config.yaml
n_head: 6
rope_base: 10000.0
tie_embeddings: false
parallel_block: false
optimizer: "muon_variant"
lr: 0.00137
steps: 12403
Each number is 500 + 50 x the weight over the matrix's rms, rounded and kept within 0 to 999. Layers, rows and columns count from 0. Numbers have three digits each.

# o: layer 8 attention output (transposed), 192x192, rms 0.0442, rows 5-31,36-63,68-95, columns 96-191
# v: layer 8 attention value, 64x192, rms 0.0903, rows 5-31, columns 96-191
# q: layer 8 attention query, 192x192, rms 0.0585, rows 96-102,128-134,160-166, columns 96-191
# k: layer 8 attention key, 64x192, rms 0.0621, rows 32-38, columns 96-191
o36:520584443461466480445478526561572511606466574453391495577530556520498491491458503559492471519496468529512475477466449464486444435514534519541483515490485469450468481414524520548462477404514473479507459410538499396504490510457516478552462527483553466444503489528480453570492492461555455506
o68:555479543450501384441427532447447579532523508495469462525445475498489531529551500492599517561495582502471475602536532570515488523598451421433415525453559413398526503575460425518508510483366471571565467468576408557482509614496487488483485494511554530406421495425457435545444530487516571584
v5:527473487456451472477395475479506535506490451455527414477499563406520490525577439471486403494537495495515451431520599548543578521484515522523544505513529470494369464623450467468581432519597503475463413518576433566497456547560489477563454489506459474493465463482531511516484540509516541547
o5:499487457431469511474538517504545499487543533546480491497420570535448481457442442454519506447604560475496526493460519414488466531503582521482399497467497524514516445482455449475535482484564468534518489607520507491470593509482434501491441529534520514494552513426518461474561571492536519560
o37:503483441431502498462511542495442501436542441495529483477530470445567432520597486527566511559459502455485463599528425526512431556554590509483430441558452460493529583416551493409491511472454402498551518497506495518517477536573500573472538508476475545424536535487421526501466506456420477468
o69:495501536504545568509510516494461464470481405552517541402516505633556435561445516553380461433461483510523516496510531442469509574454485433551426502568587571492482430502582552510466475407502489462486564477513502609523525451463506520387388534396539479541467427495498455452440593385338448478
v6:433548393509471501586490520468507523472538467527449497504495428491453426496481432427466476503569473521465432512500466470446405489570584519560476475454457467394537519479563499597523430505506478421493539440472522457502484531476523535485490494493403509455524545436463547551488433484507536467
o6:592469472503471463576577559471547471349542591410479522602443462382454471552429542441534554480581483563560508471391539514503447485484536515624443528546573451526439444532481511475520577539543543561552468553463580503413452460445520392478437516515455448519362457506541562505479452535513459444
o38:625500486486521500542467438559532502561527525551506549468479528589508511474510458521505512540501571482500524560474511410497478410508456531561476546479492472525497530539449528483503505559537471505482506518491455542480507523524463574442555432533526465476454486531499480552618633437509499527
o70:564438533515526487411565481484485453435433493558454498494596445460520593477510484466502504478489599538532454551581555394452493433405473514437473485477506464522461486496569499497625487536525559485452529510521451459523456528449410498459490647522433553484549444502481411506463614559471524496
v7:545507442494510462508473511491472492531504509506493553536445497440492529489567461361491425430565495524485437501540480515537493555505425473479517479509588543473528446473471513470487489591587544560544516509433500503505446511492477541478613529549534565520403614549524439523477512509485556517
o7:539499515493461622482528529504435499534533425492529456517554488524549523484535550527590544580471469457530477498518503585406461525432467523417599471442496522475530520480461553508433506470541476502514454451467529545489495485519469535544525548561505500475529559478568577504505455491636528500
o39:411432538448460484523537468546423468487474465489553485539476541483495426552502489469527539446504465493462490541525542450529484497499470489520505510450444467486423452496468537387562456433491444521466474540514521512542495380535532474530520478481513524474513585584483469466544563523503498511
o71:388416541535379439595482495494499431471419513475518558628474548527444471464488541499545487452459546517548463579529516538579510437481439402529487478464466551495475488510460457516586411498456434427494538563544422536531514478592481502405549512491488499469445485564573416511530579536509440609
v8:552514502534538474449471523467400508476497535522511529519547462489491519483476466518481436496474560493560549423493482635492537545520448472436541495531570476532568474618525444484411451443537459459474495471546594442461549526518475415451464515491487459494473479525499559496499466430479504601
o8:526465513590534535513434473480460559486470452451405575519505463482518462587433443495560565420499490417475522467530489543577487464535465589532610509504554514444490558523508535545490531487530457447370518434491456533500503509469541531535522480583496469488479596567503563364419475452487504457
o40:543475474515455464392529491521503464490482564506514451467549523544464494471461505555543510477458514425491585611527451496512543485533525501539485548507481492409486528464493578488494506523588479498561467551480457410492509495446614483496478488504547502548481378547467569486464474498438595536
o72:511510432509492497475505538563410528543523479591543504456474532410528533539495466367475472498492430506534456587539524440524549546554534559558495387497572491430547462587548517484461543558543483586580480539518424518548502511531545376485492442494538556512543511518469474482428526492483454465
v9:450452584501503469530482503539479393486521481429504455495474586503482559495545494505467414440523523513489523469449464500548540473496510563483494458478464459480602562555566440510511469473521405601501595583483411441526458596564398493431515462531465501503512502542433508427525450552508486456
o9:466475499503480467475391546438517523550505515516607525520584464535526564577523548518527494549440438522471474580555484544512498498470434452737470524507533503454496508538464492524501542584534562412562539464493498414502478428590494483441501462480397537424468552520450555425480467535584548519
o41:493507480501543487521522548425523520487466534521468552477485499499503532432556508471499463475524526507459490497437560546553482472490438556577541438486523494482530448536471534474476465476376533417503494460472491554553579528510503499518456469538510467519440566486511494451475538485546474518
o73:443506526553617540594459482545469547539403433492524523429574557505576539535472525511497495474559492566538485548670541416514451507533516481479477500467540566478488465500504496568508536558488557552451501462568501557501608490528498437455565443541531479459412544562459598438510473423521520438
v10:427473521408620487509518525525452536516508495564506549472506560532528446405498431527584490531495465471440476583535546577477583478484522486460491494543475454467495532567569540573614521510434462462503458479421518503458578551464576469495437550462429480534441426520522472544391430536491430499
o10:583467517572520438553469450435491463444455448514518524543545485526530471546487539483448586516522518478561468450488534492487468546458492528489500440515537545556446521517499592506411554516572521459509527524527468546501527466361538596465511443538543531553482578522498526440548491502506542485
o42:447520570523488525468484562490553492536475464492487488488554493502458527493488466522513502502512474466538553503462568479544566354495541524523470530535508472532510551550540425539465501516459527564473522516436501564524382446523611463481518550529465508472484538551485496515513539522501481557
o74:522405500450518523473461546558554498452472471447521551487478469431487545485564529570428573381563432355480481446433501509524595553566421500540465419471578489501477504469471495418533439488511543533513488489476509518536558484465539579508383516484441473511511505474544519531475517454533438548
v11:480498554495535489540547468499407491462616445526544485468468550519543548580513488423460608494544549408554550524510470493510536499511430539513601473540499439487563593516463506509478532402527554494495481462410536494490512531574488597558473551424429491499475434559531491508518522473510506512
o11:492516498482408446487440460553462568512465517490610454517552481511457579496465542514519557547524424531503463478499542462508501481385499492442495464425534499520481506514491491520500472589389460489478501465500430520536563494445544530442521442611556512467461507490475553517497438417474428504
o43:575528425501501512561508485528601485465508441481481466495505495430537565493445499501517467482519538525436436480520475560448481537574503571575557501438514496538493543523470519504514517556548505526535554522461459464451523464473444584549539427475510485402608515529467527385504508532536418562
o75:582519519477558434449507511522473558532528507489515451402495477467519424544492494547341467584507520514491408492524492605439455406462464430511565492384536485539504470576443534474511463584431467558534543474436467476572543483465447583498631474486482533510646583507423475411453536518463500573
v12:528508508490578557474558486509497522541534609476417443480549501450463608480403457403521535548481375421477516438429552603551453503505521588497523496559623500435451532482439487514510463457476499486536507483626495483526418493555484510547618427564490547493539526515489483514491495536458411491
o12:511433521453478542404519488483499492539503462473467494581549547531525476519504486484558511470463557541463504488426529515592467479488439502444589463502511508539521522524506581486507440465563534530580488500443357504470557460556480443400561496522525577369538522526525513560517467536539449528
o44:402588494407570457390428519535488548492466479511480437463568482510528535534527489506518553484503402583531482491533486572480443505450481525543490497484540474440454529432521550462477592463504527529495412513500576479522480480431371502544503545529494487487466524465521482458483508403402500513
o76:465509512464536510431468523477426473439516425484501614417554443516554442424637604612598590492436501538533488543516478468515514463454450483454567480488482448458546565455495568497550457403496525543479494503594503481421482460566462486529497637462492437467537533562517469611414446446563524509
v13:523532520558550580512497486539543577483501440472453509484498409538499473534519581524397450479497537438555481418522440428479502554457445442530528478499450535541577539495520506591490481450453458500595614500498555473430530438539523424412533350516523533455510525514532480490619466497430617506
o13:536528562551544476560522526429573560496541572517467515475508433548454500501532439484498493456515535535537525457519504498512492550549518517544552534547467440474522492521479516548431537470513502464448488432567492506532523582531613427515469559533530481497566466451520575496400468386563523487
o45:499518565504571604551518512548460514479477490493482519514470548514572505597559415514523498482453457545472491510440455424444480432524501464432528512507548506566495584508473502517549384546433522519530542478459570517529499497482495464482516517495498535480394483462451547489497488466582543507
o77:450555517459452578502407461419487569507487475484411530533605516478468446578456586554581574546460469465481449480577540473386440458532436492465614526514521418477510413479449388531525484499440600532561525357553445511530484443401458422498552613541445469533448456470536485500473528566567572504
v14:545492516408534454486610454426508434552561450444579514490381523442523516462482465536504539569536439565496417570450515567465564512537526407474467537531437494435464627511476444386470499492478472536532428397426553497496521500515455440493531551548425491575496459492522557464460555513524544534
o14:556547569547464465524489485474528547493465434552508438476492530498451485506496522524426509475540516564558439490451465506497529501451526507523540448509530464452486541533568448516564543520487422459453583477504507515482458549484544513571462492505531512529583455481499516548551484470475483544
o46:461490514498503483540516499476536554539547576516448517455558491536559542493567439546550512422540466494534542492532447490518444504494381503481514463521488488531578538486470501544527487535487534464470488528560407576493478497427444549453496479457522599516481561477522459497437480569526524524
o78:542474496630434412486498496533429549527508528561477477542493470643548462382388484465451475454489601342502527481522566587594609490495417525505500475506491530519522419475595521544562437440389524639339491541574433448416559500400424546426553459466511551562443480525582497538583470525547638509
v15:507489459484549546521529506578464457475503584480462570547450480605458449544579589504470537506561468545460484517537520508542551481482568530485537471615477526495444495533455498514638500523491497558482464433454424536467614511524490477412529485489542486438455439489549490593559505481537464472
o15:541539484526525519567590513485516526415455558440467507481517524480484519465565527449490528505486467521458490541518504473507502474605489478458480445581497467434511506589580511451580493535462472483442483500495491499450493456638464467459539503469464567496543554489507499493466433547479521478
o47:437491495461524443542481548475473495531449446547483517508509577438499524536504466494512525433453523450544548498494449492427446542503473501540440529497496424471521550558517513490524496491492427588510517526461580497519489422536519451477471456510537583502556503600483539458511459470514442557
o79:610618530452501461472454502521377591521539507428415493528519537443439479570461527457495425487421521493571487551471542530402523542374469486487423492506398533514448474480452490483438510525498491466445532558491492506571438521444541411509469466491458487448493578501449519509449503539463532566
v16:491604508580457535488517498427549475527535563500508521531473485466569530543527478437538494509466496395463552560540553533547522605443504470544527517480428571520436592579542454560542606419532474548407490457489560462527508544485476466488520478445494462456555447459511426515482551591481518490
o16:493491578448568445426401433574582554426548525461462419465539528570494554498560425587503621456550376552495468491439464474486562515515474490566558469544481593468465556560472441533467472473526514461583518487488473490508503497443518466530456500525503546504491471571540411423503532445553506399
o48:505471547491546532536580472494502514445457458532593539509454518481490501521560492507478442451481455497506517494487446505465504482523487548448547479493560518517486468480527469485527510564475500495457521559549553472499472550464515478535499500498524566491582448507450556509457449514522427524
o80:497544484533539546458507446478481518493435494512567536505459487500475486426511592512548552406479575477522504460513437552507545548411508502483489485535434474608467460383468413589525497520601506481435573463550592497548437473577466496481589547441469544466485468487411513503461538513414602600
v17:456535521536584535562593465493522424451424553457581555469457453495522505524516555511525526462338490531462500522508485516459599477480489494482562583497480505487463525507540548476529486528441467431515621540468548569490472483561548500559535555529511442512477461471509453533379461516599489518
o17:572606523563543452514529393431428557534449579536401490494491477411472448448472491453537488516478500510465518502532521531496560539545544522424497524499482487498472534535516517520501508538522507399428495608535560591504472516496481426470454523433542567464462428525444490501594496534487610452
o49:464488433429511468466494650459562579516357461474566395494489483443507568437538471470418418476512545601522495480471539502513484507564493538464544514469529467535441557476490548517468509522474536533504549490552513420457454469453521517534449501554501458554484523458555498453494502444493516455
o81:556478533447386497524608500467411547634437639447491459440486462494606519495547416550452520455486466587543499533426589446545441365581524498533504456540539482485471430549513515587441585502535485468513544542468502478500549425493578538504428584592475441498639463503503514472499496525466498507
v18:512525465583445434523537479489487514535554477577575497507539532501440487530604516503486496488480525448524561467521476507464536472469495548487548422561471394467500479456523511419537507487487492490488502341549470502386547464494445516433549509464486562461422463503614517538536507514551422423
o18:527512574486539544515481535450417498517466578463530493509468529482560533523497540535502465498509480467513458489545467451555443474516478546492519486457416536460539496535520512512532574497541690480457506510460431531450533513470483521422489459472443527467498537519520583511434491391537510484
o50:478481527621498475484509545552477472556613498466518474433553480388499472553403462435471498545561487387519536528618510513536409506451546413535557537568520536487506569484576459458436482492488454529430445443409477486490502434539533447575401418462470499580485531466470563545400480513532507543
o82:620487522480506511526480577529599577591450562432510552499501421531459398610496505490477474490485602480620474538462383522553501472436512543559520479534581487387527504514438510509527482430495538457432504555509590470438514478485528548495564463527560494449519499512472534477433488456479447564
v19:547479472517441487407501430453474375532540457536498518467550434540486556489589499555528514521498480587472556482588487463562437546625467460427480496398560478492492583636467562478503478542521512472467493415487477594457459557515626439461415616566473551456452468533484489501534495520486495619
o19:476419481524500531503453533532424496591470522556595530509532516478478601483527446467446472501482559449608489458492591453388461531463493530381528461528578507567577423508500564493623482460484549474534477459443525485583409456420512536516441515442483504480572538543419530487441537429524416525
o51:489364551529510516522554516502439495487497487475577541562507481528460483482494550524546463518490452424507565563524492459477508447443524499471474532462551493483557498514549479485525547536524513432492553452496529435463515489439523503493494523535461480499487566535551553551505458524482473554
o83:479530529478483513596539621501402484533556542557520484564474539422452507469514433500504577560530513504551536517441552354494522464432443477403493487423492502582479494499528527600529575489481499514435452430460590571400474547534576447496474513456510504509461548531530539536426488581477514494
v20:492486505578548466578476528483503513505445473528469464547441482521525428497546484513547491525512474505538461534467494529533448420490465498477524557520449482453559480532519457485509477599509460478502465528457507542425476564522466511495530448545499510599407424480498539578505535470341551530
o20:487474499428444508497511493469517433460551486491491500420433513492425574428484541462458482545529506511462436553496497545474459501419455549500505546469532451514567589431509485527523472428476495507518493449500486558456528489510538502532447528597495487494490499401501538532518512497560460495
o52:511529516531511475491502597486490465485478453559492506521465455525596487443480498508522371455494470515503540451498489466527485559546538465466498497499575502517498509498519489476438496523557482444509575501503633508516571465497561483529459550532526486502500521499507444404552533455462486419
o84:518476449479480466523544485546509549408373501477552513524459572494525489440591442472466496507551491541571498532582423572544485458531598520540467515402526500497499518614457469460518408533500462512515563485551564631425488550523580471463556531525501472545499492432532500537487457452416552470
v21:528517461502441472471574495473457559511471543392485494583504499524488468552542513497498404491525513443564571462446524458469534499550462492572597469539504463548429577486460555544505529518494425437453570462486399517536595499590507518521458504472469406473496533562483549578432562445480556576
o21:546460532443531490426451487484652463461519438498500476492463528493371484428496575495519570520582494536503565506507486504488478411545588553446407542466442447479512510555529511520392548546551518539592521542543500455491505572543494451414477494555502503513571513513478571471481504476547493530
o53:531526501541469468527529462505451483501466531477517471506522490507567560556490598525492605453492479538484486464600575491552437502491534484458561480482511582439521409459542513515476529536546604508510428431537525602431528446411424614441463477474559503528562494445568569464474444479467526465
o85:567556435491578460546430550431558451524530501475538552460462519431416577485424507511511477412516457495492517450599468478519507426485409375472533551496571508559491496451516596581429552597535466460431507504465500437470477589457511474565492410495553507523472472477494522554423368525490543480
v22:473511436535500435437507468474483459622452508426440555524444530506479541489550522484475483428560493481431459457528521485560489495546486465505442470479443565519474379439558553478538506503466541508512534541440518493476483508465489442526428516494464528569477493486574539478539488583537440532
o22:525579469520499524387531591483514532404472642472500427492484484416502472488506524452499557527576496518469484524403516544480511468576494532426521537611431448575483460551579485483491474497430563540589506470556522398407497458491427488590447496578425463497564463552552442425548577489600489437
o54:399493481498413463498524447443443536529564456545536474540532527442513467471476463497454462571451533497473545527525538413590481506536501424418544504530512446469536491455438446459534554433498461429472496469483477564465479469550547498521496551451525526482455440494453547574549457557410581527
o86:402386546495517499478509475421503514431490573552512572521501439460536447496522455487492462524570517464481529440510602529520622508536555496539481542442495437515403413475366498480517502543514457540502412470477562598459544459547464586431532464436504467475421368443484497568570507526539448536
v23:544420494528402503548490526486527422610423472482575474516501498508455455481495499578616397448501533575416473559547499524439507486489473595488510498446551549542533523493554487544525484448585432396559361470482554467495519478444482522513470443518561481456599467571515453556504483540438510522
o23:533444529479534487364499477481530454525514454526494489489493568526473481559496495557519520554391493499464528473496505483520467486628525567476573529513514459481532586572504502513473465486510500545466467515512496471495511462412533593503526528534410511495481527417448650467493519514473540552
o55:562517451487481510549469520504490486398519490558440463472511469531563544530487546473480512491462468551507403479525530508551507548465502460399570463605550502526487462504488397544554512513469565509500474465452431574495551531525484502504422507477579517456437531477485504527470398489491605429
o87:583568506480353571480496477474518438465545556513423502524509425473607445423541501482474510508459538534477464463500584469566507508522487561467477509505502526463531453413386479393503513432627501432461629460475522519523492504520523474553468538513574504459471509425494580484368570488505484490
v24:502484534487448536446494493432566538440496465510513458538558490484489511550453537444448567465491494462457491425544553578484553583593443530523510519431438454445494471549460497547582445477460388523555481501556422485470502533536426471487515465498469352443431448480529541476520519499524522502
o24:473589544458572438451452487507637536507503526534500519506508519516461471531533460505525517519491462514472480524477474477452539505530531445461440418530456556529451459584454498470489464479560480626625488505581426502502505519498459429556470436570496460473586559588446445535462559477566450577
o56:447483526506473468509490570456440517470451566505566515540515496525536545467531525491543487515547515498483511478449467457597564439510491533493528510518492549483500499490555519525461440456501546496530497491517494558516506425448495546472501389528570527480520468435547524459513556550442548457
o88:500515546508514434502548428512624588478554625462528528421529451510462639495467361572453545526448572459502454564397463488460484546462468573392457469578499498546460453524582493550499516488426453528461505485547545494370461459464569502500451515555563437460520498503520578473453466468459552616
v25:499470610592506497487529525493500474440490530568510446458512555531443501445556533512477474490481534525511531562530446494389459563508529517513502422535465519544419460480489520499448514615477495515421503553486556541523518388528492380480564511477440426540550436450535516478479546453588403439
o25:482548458501570452484417542514359517520467540555522424445583525580497456439488538506475469530499475481450499477460489454458551492463499498535510566478481494463483579514491379472589606525478560457456531420567493513504506518512475539482539497493422549459437472560481502505478562397532486497
o57:503479465473479446495588530434508491495521496512459419490431492504479429421500478474570476524568555413533550477574505533542537506429460463480531456474466488431559484452492485544420498558503404458436532459507443514439514462436515541436465483424517603466406488463431484534480464493448512573
o89:519489464469469498529483499514413344523500477476523408504600528357519568374445498541497446526482477456490524446414466393580481493503495385431514523490422492545520462510516430486488562504484433399476478528438523416513442502510482504529422541475517508579591532589546541514508518488479516460
v26:503451523484540512531517560495464417526603483484401495536565502387377496447546452521447484448518480639495459431560602452536554587516578460512563495563508450497590485575481488549461470510457465553427559452556525390552539492377520428551544436474553491448492360497465485457441526461491555534
o26:560543536465550482536537442508571608535459449497429561461476469453471446453483446591411544455428513510430536487610595403474462493689547448449551443519560502384399485518489488536491605540556468421448487552472505558487450439514451461546426529472498469473486522548433542470513461469551582454
o58:562512499537569517517437447520497461492499500497555536497501514526528541539479491519502484480475465495488544478425560467496535493445477455551523520529464548548528483472434528543503529540456528474498475558470540446545508540459419465546495512550540462521461494474448537474558545480471494541
o90:538490545488594525526574508505548535453504503434518521444524531497421428374472489505518440523537592484413518533440557535439487582498484469565515533527507470533482530536434535475589507559469465516469499589484508516417445536569479571444431554455539524556528515537477594403545475485489578488
v27:471472501465487554512495450413534502484509529529420512530526512400528423504527503470403498528534506514551538513504512581455441497410456434482476491578557548488419406460479536499460545491557507467459464550486454478521418556476517498531448519421433493479458466556546566363496420528456612513
o27:481450466496452503538622516480517450508486423542544525519525518445476539500503450404537485511577493537463523480474598476554513513517508516467475406489551474563602406526525565567424489588519454453554468497487434519516525538376505535503401562525520499435477543493439416406608562602498544549
o59:407468528550450509512450586463532437497490464509492514543528473506474535503469431528589498518532521437502507562574542459516546502508559449438443466540544502456596488457469524391492529426524439486525545501484515540487521454527584429493512528507545486486457545500530482506558481534491475503
o91:537532447501469492526506489513446469525438452524426487483499472569485478533478509594457531463446524502472401466609512575424546447572463440436532549483475410445471536511547548531509494457595517484573607529563444492574528494445401516514514534412438499472531500537469477470396505493458536512
v28:484507528473560512499487576550465429514511513508533497457537410495484542564439485491536525542378502478528441539489579492534438580493511488558391541542498519479486541481560511549548345462538545525475500541541569494400506431554487433431556581553526491485521528559502513523631554567521422438
o28:541500535473572564452501462498424555535465529504428563457538459486523448509515509549501441493542463478426521506456510582498526461593562557515521469549482532510539505506478472443445526478479477530550467432545585506422513554481510518489555436545527544538496473487499511495525432519455580427
o60:478545592505451404511480525498488521460492475518498526507535534491573473504529525434481513584507458573550464513466473465484482554456442471546416534472464468418445476495480530501568553425471518469478457542454473538516567511546564467507506489510535471529516446529529481567499431516481505463
o92:522555547493581571436560402505485539529517416448528528464520479359496435436515506485501482409487487503483542495389441378427458486420494405543581474395509550541512473461522525506486380461493505532572603545463490587540445506388464566544545506513524515431508455504542602550526555489575567436
v29:531444488408474599496454450492412476476543528578488484553451498540477548472590522547528494497536536523453530451505455581540453476573530436531545558549486463468497488449584451505472579518490431520452465568466437434491486404472517440510514493457510485516569562481522512626564510467510407451
o29:531500483483522585539458552436453512521535516499556484476447499478498498541535466477438474546499619477475549463548477498548472552490531559426533416487550510538528450530485443506559572584450528471508448469477522571446544444463477530494478443511547553500529469438467543513525485543463532392
o61:491479532459470457538521574522482532487499495476459487507484539444451457461499481437471535486489464420528483473519542519489524498468540522479518488493471528499506501491460504468466460489514524561447482431507514509467529487547498483492496568513461434480557528546441442542444568477533487527
o93:451512450510426428567629367476482480434448443588517527382542441492405602415416479501549544426510516446394484506518531468472391423517509566520456532467499413558494526461475506500567527474536440552406525436419459490485521396525606512488528443502552534471536524535455543488605480524490544494
v30:431519539434513540497514500471478513424481527503436481551471571542524516490487502536436500529514598506506420455527600426490502540613528544517499525537494534540440488469470438482604503496481541522426533500551530536597475453405480514490487414541474485443490440526480587531534578567548502517
o30:547435530481425437449525536548667473531476524527490450454400499559430483485443519502509534470500526570563506518508431415429510538471520440485475454531527532511418540536569475555498558398509375514462516596484470461561489517561488415626516427540607485513634499397544446497551610398569521469
o62:494486509605526467513405488489439530566567518458564582524468435462506428510430490544438471424401558438476536487509501556521521430510487531582448528511454478475463482513484462496464507511409433436495494503496465492482584470568461440526554507422500534552437464489551467537554567452485526521
o94:547522458464460521537487509582503444506518432454481564458521589451504505522569487584480454473327375578498524458473418400459527495644457459468481426508432542406612480510416523454473511405529463467471546486526535551485497504500480439461504427465512429421593584493519470445510466471482563495
v31:483448574581491434451462487527542528520492584530453487480513590502474534427504491580569540424459528485565533567443542538451381406510488472520426541453471548496509455516481500465614487581509548462472550454420498449459484516513520525528607516485485436491584550504560520551527541557517481583
o31:460411465475416516427539583519488456521477593468501430495463535483496498454541486486438469502548484522503516436597482455446562482556488455396498459424450508501462490518482355552584517432491516569530567543455514465475525473506486523527477525474525549467543532526548412509512562478508423502
o63:476512456481414448558490558498476457502457526482536462446521511502506492504522542487522519452529468550548457567569556483539462580442484529359536561424462495464504492539497492525460553438455514465520511557567425524537438480483452532441458568471602405515469558530552469542469513476515566433
o95:487549489436468465400521512501472477537550499454603438471559578655417527491550438525469552470594513465422401548479490502562425601357518521497491504403501516379545494506406542529596507450591615448484448502590433540490496489412484506525558447473606567523533561560473537483515460484464424505
q96:385369467362346404419540078486393338691388472526660552464527452482643392489515457419490496502394263625309532521634501317844275493676675532550582339600277354348612498369512356416618624211552536423355545557752734459575431481420410410585483510401551371256716626628211452541494494420535600483
q128:478353514416433506341506224519430382644362381510565564432606426503647478467588417380561537434402290666337481500606504358710363546667602512562546473496299328444646517359449478441586715352613591535410499533600569432585452437429367396590485482411547429361610482571442544443488478468456531496
q160:586512495533636530463444454493479493461546539563472436436483564546490469529438514511444517507536567525634413471465478480504491472443503432419518537443542501593586482548493606563445494475476550534520507508531495424501593493571521505446448410443506418513482538502480563488515566545446450386
k32:588486434513440480471537452485469520483472471559517425525429554460468511607456518569580441490505484459451544498498470521440478519486526398461533446544541512451569516503420408474447493456535451505541474460500567438523466504474510464445525483496466509433523487565439406529467526526492553541
q97:434501642458402471439544488442528546500563478550574456426467475516609623523541514419599508499432416477489546547539573444531485462549406304497570526451544518455536502483495464430518600446561440528536434569405498526464515453573446400489520529640432458497492433499381481469519539529479478529
q129:489490533520502444532550443497563456456429500527460496524509511495459580528450589447555489497549348477414524487511441518508555520551392500486439519535454364475506506551545570485485629385525536594525477559484415414394529405482545423509525577534496555572470418522503541487483411550433440468
q161:476451480415500518505510568556560423440515546431525539479472462474504543506601415506534499407473551458500564498558570559515497469497500492507535422525432475519504508434477448448600508493507632418505399488432502616503503417464493472541539462608483483576449502434475541448561483458566443618
k33:492571473600491534545533515542434576506522406518426471431502431480501439423541511495551493516481506533574478489472503539475497516439425505538530526527517512453491522499464456468521516482583495511495501510510380501552481552450462491458507494513522563535497455430587508461521540417476448480
q98:489500511496458531497455445526457514575490581523500469574517526447543410530427494531426552626519449471492476482485554458590487540449514519473472500478506451453520461532481413535459475467475500516527527518525542483484498563509455484522516562445464466478407569591510416492515467531568490477
q130:597577445468474440469479527495587517479497521435529497567471550484562522499491486470524564495597549491460541496420469520528520501422409490444520543495591587509461450548468555558465468454415440479508538477385459527437527454563554451495528503516461510517511451503526485451472508521478482469
q162:557500502531461518456545453543427519531494513546508549535553521519503378510481516514520501598594516463552450480375517446472486479448518550470568498506538517509398417531461526523485470493485415403564565472489551469556506510577482492411489424463551439467532512499532450509535453495455462467
k34:511488648577521494529499488485508458509411535617549463420545461566505493498444559438530517520508476563483507474501449574558435440550460498459439478525477454552413513493482550501524449469499565525492544555542523464471496534484517491476532509423522534542498514485519456488450529476466496476
q99:462445466561530373439562495502477430517570478429476541504474446535473508481470461558421587518485519511611475476419487474458505491386470523538479477543541564513461518519512448499491481477436541517509464504542457454538485474472542484572426533505475444539449507280583400488534462437496486606
q131:469496472472537447523465604486536509539535487474566552530474481510459588461511539552520474439534551480462468478483518527512506488485456540493449561516544452475481558534443471521547534561471464479545533510527463486483490470540585473445527539487487484492456445496552489486522543487471427531
q163:416419470455491465533488520463484490403496481524535536557461417505536503462514453443524512560574493514530384468481514499465510519565512508519495458408543555467426486503434466499527516387440450483511532408588432439487609509579466475505507548457451507514513557502535420461417637478515444496
k35:485497502482547548538519464490535511466438479513485554475520485522554483480502502519435500488541460527467507543471490464420510592494492506536446483559491545434526588522472442470526476483512481550527509498554515541439535531515479524515488510508496517485475499559462461421513455435556496505
q100:474507620496473472486574479548541410582474533482512497514481559490439437523509556517488500531416452460476453481578495551549498588562476492511547402561502460425551507583516469453382494566496406525531486468503530557459365576513445484530406452417579469527504599549419472576532460475524554465
q132:515489576554530547535589457470419502472471499517481508513478461483506369535484474492472508573501470530582516512530555447445483519517464487491449402538436520550505472549478530456474508516514505545530528475468513521518536530469417560523478471504490524594513506563463506546523523523501494480
q164:544493621480450481418507436512461462495455513550545465507484472488377459467472542490445483511474465528527456553524499494524431561565477539412554520572535529515506514548582526486508518531499503537432509554470494474439476591495446541605393497440555482516491520506372515559568520508562580458
k36:512525493491443514469521465490478462502550547535461515489462459486509495467517540513518463482459482491410520497509445446509444505440515513495493535470523525506514499520580504544475536491475517520511479514503518502498541509500501428452526473471487486510464525477510544468490531524484522479
q101:511424416538571559480524501482470537487557410547514549547514463508535514480467518475483566486519556466502487461467512468466479454444518562495447544479507526484488535497514571472573577446468550471481473473467475509586489471467529496437540598494549431505478486547554517423457488480481474530
q133:540535553469621469484420542446477499516491512507528541571498478515464519525485558424448521473490512463477500476538485527508520557445556549555469550482614495524496515473490462481541532494455462397559503539474610508515513459479540435498496496494528498503414507519499505504522492451558505491
q165:528556486569435564506457425445478522552511481477419592524542455456608450516482536537489523505483507550536500459487460435507471507341457534489423477506502539537501486503521515438454483503406558480545480470461604472574529464478480486412539520465554509515479469537552546434511409526397451515
k37:460492517513453424545525636461519464491470500504501515477568511496446447553510506543486541512447503520532444497481523530574505525521471494473541470576475476488488474475469411504538480520543514540533538502516509503420451553434467488508556572488439533513524514501551478514468519560523486521
q102:451438555485416534442381480547538467518506490530497436439471422445511490492547520483499451506450486557548505535473504557553486431557479532600532511505458431448454554489464526537455496456538563516509499501522486486499523464604458509542486496576479460497543465391520476556520574563449492485
q134:516492482444448524490465495493508482472491511452551535474548516449455486437529584507523509475467561461536518536473536390529478499513414502421431533552506445516448506479513471492511485490521483524460489454510460499459465453502481506539561509478533542506465508480555534494536500392498478542
q166:452439403497460504484515445529566545547496491524448530500470481501562661435490541431464484460577523485567535361526467494582450465601560561521495459459508490482512549488571482483557491427457499457491496451580451473374487480548506433480473580528492400443520481430484453528482570503610553438
k38:584497484557567548493516490509506495519443505525537530547514472470532512537506474471482483435513516445502492500488521534437517451491540556451523475498539530514495523451422434416545461529431569510451529453484468476567497531533505531545554473509477534556556517505426510482546414495464460495